From a checkpoint of a small transformer trained on Wikipedia: a variant of SOAP for these matrices, 220M tokens.
Each number is 500 + 40 x the weight over the matrix's rms, rounded and kept within 0 to 999. Layers, rows and columns count from 0. Numbers have three digits each.

# up: layer 11 MLP up, 960x160, rms 0.198, rows 220-303, columns 64-95
# down: layer 11 MLP down (transposed), 960x160, rms 0.193, rows 220-303, columns 64-95
up220:457476519430493471534467504542480436481492497481460553389479483553488501511478567498437496512524
down220:494473554494526533463506486523436528487453503569525538546502531508530466482490491492548542476520
up221:446556433500549515539525563543523409490378453526463519559521529494413535481460498496553545533453
down221:491559566439488506437409487435462475457492465538504473513463553517505518488545487547593517502617
up222:496545472572435506499512461457510594550467540522545605585522513525542520536515576495448487455503
down222:497419452460437484500444476436535594463408551521467478557451472515489514538468491482526532506462
up223:478499575521511455480539497567478496484548439550436485555427566523543553522414516541467431581572
down223:491504482536497549490505490555530449492547475533518456448555484478513467477478433521539540471500
up224:533485572567478511484464584484471558516462448565494478510484448505541571452471465560438529541531
down224:515461578489495506498487504536527484453537474498485445520442506474484526560549550584500372504521
up225:452511445434461631504501528527545428503508469470518463504459506463530495546515443518564489494550
down225:475498517517588492447494523498480486463491580530493552512504485534547507453559523515455462514507
up226:531549450482463493494468506486556522451462501483485468553555505478527458533541484462400446417454
down226:504495455428546518575614543416467553461468481449546490424483549460503530587453519483461471561512
up227:531531467527455521415531514467510525514445476489488492453502472468498526480430505483500489420481
down227:550445529453510496492454534499512543504546540498550427464504430544509454509511534505477481543446
up228:471506519522482447472496461488500474481490553520379524491461489526465468510511491412471441552429
down228:526486487464470535484451478559536523491410511461458512508538495565557444515485570544461486450498
up229:505523543490554554493484549445479460540534458525490466510562562569461513542498469585571499514558
down229:509541525520526510517519481515505566508550510471514529576526521472515540480502507455421528537536
up230:452465626528576489431482476569484547541539449417535557494394476506431538493468525492375525522434
down230:471531463495490469470477492432522536453521534505487489502426467430498512539528488350516442465507
up231:524511546518538464559498500491494472486578388526555483514556487477511508472490458507514551474484
down231:498658558487481516481561519533536470524547507525524483495516510504511513485511441471485435513519
up232:510541474473580505465603518434532530558530525430440579501515529402548514448468495566524503518502
down232:463481419442586489492503556538558474550490522488511611435521498499508495453524499496455468538527
up233:566511531517501498433453486455503519558460519502517552519505518458543552507517491453489502562445
down233:545540473555456538492504540510533546462498487507542544549567530514494439422575561468523484473498
up234:446442550482532532481493474506516478471453532556478508496469476507482454484537571500514524550488
down234:500465513565527527460496576446511519489507438441521542451455534478496463458496505476467448503459
up235:494548503509562470468537578507505471403585536502534458470509551487520577480528522542447540460515
down235:570465466456457559395569475485473439531451539510455479544556539447485430553505552486505546479557
up236:493463504517489511516495519549523442472483515520419621491492508557509455460486435479476447490482
down236:469459512452535490464478517517492493503497474518539521506562490463442592525512496477481555490545
up237:410496446526571553498391579462485563492425565489489493494461499502473500542441517458481602379506
down237:522480510513471529534508525455457457602507545506506461555534433500435501532523528489520426473535
up238:606495484517518498478512517434494567487476470550435493475494531534518468529523521488479463540510
down238:412520486488498479474496494511540494467566518467507454539464490488469499477561446476486525483524
up239:437501539496492488427453562534470540496488512502482541477479516526489506516480549464516491486543
down239:488462447537491461517462503495455487540473580484491462582509476460524485491511547531508456513445
up240:446423499473576527483431482540459507623503510493577469472527573523456493526433522524479554504452
down240:513543479550519481528485469394514488475529484553509538565490477414550542494414516477406511499521
up241:524483509521544493495461484599522487530477462469490556458506504458505501466520506481589573457559
down241:532531444459485486531470474491525560510490517564542559448537555449556492516528494472493519591556
up242:539429427484544490531501488509565511525474492524518594492490403578466485485435522531526409492483
down242:557505423473566490539551531508517547482541456466544635418520474585604415451486570470516501574483
up243:618462441454522531432555463434463474421564523521479440513492521493440531515523494567490425520538
down243:503546481458583411579556515391527427457529451530541504580420540407524525508496499545455420463425
up244:518530433494449616452440484502489481529522564503455514519520455489479527440534535510558514504506
down244:515584472535559504524501456438462528517471416439592474482465475468485506483446491537517438425527
up245:495526460567509518502460533556523479484507478506544489515402463440570499399488489477486487481477
down245:482431537543510533508486488514480498484486522508487547502530475465570490540507495450427494524516
up246:477482476538507516518539460430526523483519436425505446472456452512533449473535488530500531486503
down246:556497415452447527493498429465467502576500559490521527518508512485513475533538440525561490521542
up247:454576479529499524605475518509555560443472452540379499532418390472510569487495550464592477472480
down247:540530557457459419503483538492479537473529503508418537501427481541496463550470480507520508489500
up248:480509467493487525443570482458444519499491539488494570498499446463567465572468448499496522467495
down248:493453471540505541484491545478501505472517516531503495474533474527548526481528591544452487460550
up249:480478504571581461460480507481569544458548534518414472547468575523529404478490500527525469555563
down249:512543543447440492569560511548582470464480536499444486479445474509517558478519507472537487602506
up250:449545422478480551482581457480485426505469542488517475471572570480450535572496529508468485453506
down250:451538438493526522449531506465463550433505505467561448582476483553556502510586530467537527441576
up251:504470466566494548544529497420497496434504496469531510561453469529597524498566475552457513493523
down251:472486543474439522518474528493539443527539506442511495502484499506495553544560492530551575521551
up252:501543471453536489512387490464476427453539466540414542524454554517483502448524423549514528516575
down252:458501467476533482456481486538506513570463532476464456521491516521492516500493461438458469466503
up253:523471431541558491433510481538555481477468473504447556506531490488482514474485454524530503490550
down253:518501504476470468462542473514494460481525493524537529498535483518499505467497491479463490510511
up254:524558540585526457518505541560541502539467572553461494488414497515499440468539491440482559495439
down254:474541440454504484494475476581523496493545443513466495470441513501494499556481507487460423564552
up255:486464389507475484460479484483475452562475496515489498464555504497502549479474523510409493471445
down255:489525478449471464501483525528417627488491597487544554482527514483413440539464572494505448532550
up256:565474563501509464472551491418484600570520537434557501532544486485515486492524469462561507525467
down256:515526498491435567582453579525496468508517469489464487516487454476536552491513551504503606471592
up257:490456451522497445503491516542484539458445454498540578546494569384434451443474514515501508527586
down257:539454432505470520531483454492470472444548533434497470545480630374494497586473507460520532515496
up258:456435474554451498493455517496563505582473577418455537543492524528536443572549480501478496525481
down258:429457552524444461513512482511458568475515443414501453493515531511445507528483594537472561517522
up259:471520539525526555506517528462409499499555524522484449477507478548515458455529494468478516446557
down259:617483548463466559480430480520493517475530545502571535568511532450525437486588606453509526489512
up260:386471461462475452536484437488549549442578462457499471525493459475547543567492540457485581535543
down260:519435436484508549509539568424457423605579539533472521465498531488512519452504483535543573618466
up261:550464450486456506473504442556499410466495472461511484528515496391522572518499520502452502512511
down261:566479513355506427435475470443503477430537512523540510566514476503492555504562557512407509477517
up262:494470523454531458507478491483387451541484521522484499490488536464545513474449524523444467447493
down262:531473556557454514518445509572495561545439538520545479471507491513529374551493549509506431479504
up263:512522523507530543525503500408526534457528467538480504441476453434538425507484440488498560522518
down263:507529515471534434461493532510581519456497499397498431522509504505508466483526432462512522434552
up264:492535392584524469531528552513466464526506545517555465535504511488550457497550437420464509473471
down264:518543441495448566476552471441520454512494536461426577489482566584456449509537474547506517558470
up265:483523520470515528569490527495534463552447454507587468431408428480507604439466464504449568508517
down265:540541563460566516564556491539473442506564446518531497551437447536465512472581472489474544479489
up266:566511533515452544570549506446549518509480524524529593494555554545467456513529508448533495471513
down266:511454437485464529539530448529475539517555557502432530485490508410487439499453524472459533527524
up267:486541507585475472551440509500513500459523515471501468517457508531450511490463481467512485450528
down267:459551517447534526478487484537506476517500509486517499499519496529442476547461583529506530509559
up268:507575511447526512513525492528477419470510535440499505542449542512491513532475475508480510519496
down268:548540521441542459449487488451506437501517516601488472456520465533485529505576521550530524510483
up269:517470502488509447492422498372505521537515501549532538494552526514486491531535560429403512446535
down269:505519458407527502437463522458392495573514448505504456509523463528590435509425532524499488480496
up270:512469482502586440554516428501470527514578489504461529489505504501494514493544521483463468538484
down270:481522511538454609481539466480469438523540502430520481476489540529472481520524466536446485510514
up271:490497602602526520467469510413499513484466549494565473546507501532478457495506504486486462536561
down271:571482530447539569449484476468463488500591510491475567484558524531547510472419580476459528478466
up272:517477422567504459460516573484511452525543535497521490441488450484482548508557431533498542526512
down272:511496514465452546576513523523489433493420623509510528471476542499509472532544460528504486467487
up273:508491573529505556489491486508433430515527606509478518494521546463446585497491578488489475425555
down273:486530570435514448459484485639512588484501520505543520544561495621492459513561454504449501494509
up274:537497488453461475471465508463516470543522535502508509511467493451452471450574476496547407511460
down274:486495555520550445476494501497475493423484551424525549546495563463491504498487550465543494467515
up275:497503438498516547446496443494324471497581507485465465506477504512494507478562469452513480466542
down275:589495508443471569505502431504414537512473577481522446513465371509475529486542460591519429466452
up276:479460484512539430508514470533537511509508549448533449469566546484485447481538515488503548490500
down276:505518514479448459533505508558441538468441480464560496541474441576492518483556473495416512487488
up277:486540526482490550547535498382491580440535456496550540475494537452501456504487445538454437487515
down277:518543445490491524525502460490491485512437522526466503470475469514493464514556512563524510488464
up278:570400475490504512537485540427528507534477551511537501508434443462502522465387541540454583515483
down278:521503465505453517485499459515460545483561542507512455532360442480524499502475485515505503547487
up279:502509557411495551508504547518442508488488490563465500515470495501495475497475510538531540515442
down279:502567436458503482515537456473522397525525459431561492479451517540469560477487511462490507504458
up280:484530558489460405472532532426512574565512533506534513508494485561494497499476580501505465482515
down280:515464514474539570461526510481410563474454618495445547511528542538577540565498474539510463558518
up281:520536449483497474517547528519490507500505474491538536482431489492509427509495533465496418422585
down281:494502565524453549473470500509509537437467556549519503511522537522584470405556461530522499508447
up282:467513459459514537517463482545499486491519559525477520488348479510469522426482470494528536424514
down282:511439508544496562490542464477544491548518470422577519466528450470481476486367499522534504536532
up283:545502463559524554488548562456585405453458475503472493500502484511533561530518469517511539522508
down283:501429509557544480490505479436451480525488455497525396475477477501474508539525527498534576499558
up284:533448461560494554510411545458561432562494517495563472474544539421439516547511478523473509520493
down284:459451507457578474533503512449484498464472447470572429482527457481471516475438555456542451499579
up285:513574494525507561469577518486464449457532543575531478498507476588516577443514461503487558407510
down285:532530542463531486571494496446518468470475451430549476443517459495502500517497529495515565515486
up286:468443497527488437537468429505456414512507493443594470514501472511510579474493509439447490525526
down286:528516472504524476500538533552518488576486435561467507529528481517503480543550505551533528606561
up287:545519426451505460497516468519543516495496414500563563515494453519536503453549519479446508493519
down287:476533482461479505508565433404447429510567455504512538455459526445481494435509485483568529531492
up288:527539447396536460485509511444521500512442560537516540534511560487568501464463426533429545541507
down288:571522529509483495517452559621559527507440480543528496535557532441407493519553512490500486495572
up289:533531503480490463479428557468467511487531541581483505505540509544495510511484496503503575464475
down289:463510507488460519534501502489482537497504519510542498471486449441520498483455550496489522528540
up290:480499474487516548462482489445400495483469550483520543536518568424601480487509493494554495527507
down290:476466514494445479494511542505523489503447497480500488473431560425526495474505564419561451496481
up291:488515493472528417505563418431536540504536511545459568446454495551532530580465567483433475495470
down291:405469477507531459515539390469519515483494451464490550506485522561538512585457504511452509540482
up292:514496494474499521487472524456439491439494495486465495485484493484487470518494459474428497483572
down292:515507582521506537541569412520503491487555581471480463477548481523519508502437494506487519500534
up293:462484456431529536505491450555558537437500498573489484470579523509499497520481601517476591523457
down293:489546541424559513489520555525509502522432464507525516545444510570507541485440536581532560485512
up294:489478524442494473531505537538486506463484462535490523499526503432511449473484520491470534446577
down294:502545432548421475500475536484396458548450526550509473526578512508545534456557521494509458521473
up295:449434501515465526491427457554526503451530522512461492468467428509496545469450456510503477510501
down295:522521460458515503547486436514538511469397529466546512477431477530491468542543515446449469517555
up296:530501433542528474473541483486484505511487501528517545496510488577510467476439613473537441505459
down296:484418530553546487488508500545463559498598498448473509545491417539526510479502500509554539547507
up297:487476485514477531524541526502488441506459492408450556525478486489542506479558500414455521539562
down297:471526432499504550522549490484536476444550450537527474493505574510478520447556492547491528515493
up298:491485449498506471509452469512476539411505536544501463472444414497616545501488508427539491538436
down298:459508503457483519426484512474561537557516473423515525556505426474458474549522538443509494443497
up299:484465485499490492563462515512461459543531484503512491577478509497546388464456499511492530459501
down299:468507499494479518443531504506491508537509517525506518487514455489512501521530492468473471534511
up300:533492478513523480551420457500590592539472541438416483511525456472501540461597526497486545513437
down300:488484488474481511417509517481486429518560504529502585475466476487485504487494411428449470555456
up301:568500524498557504446529569440461513515536538548554445517485525506422466491568462427497495570512
down301:456481419468535469454584541490518445424511501471488545513574513452500468526512497513504447484559
up302:487516449531515509407426482525522480487472483495569532475506550584506527444457482579531505464553
down302:516566567501529500547500513501477495496503441460496519572439520436534530509447462552473460528558
up303:417488543533512452513474540496425500508570569527452429586476427459482456530490506598461549508502
down303:553510476494477509498482432516478512481486481501460554411447524476520550467461592500566420471553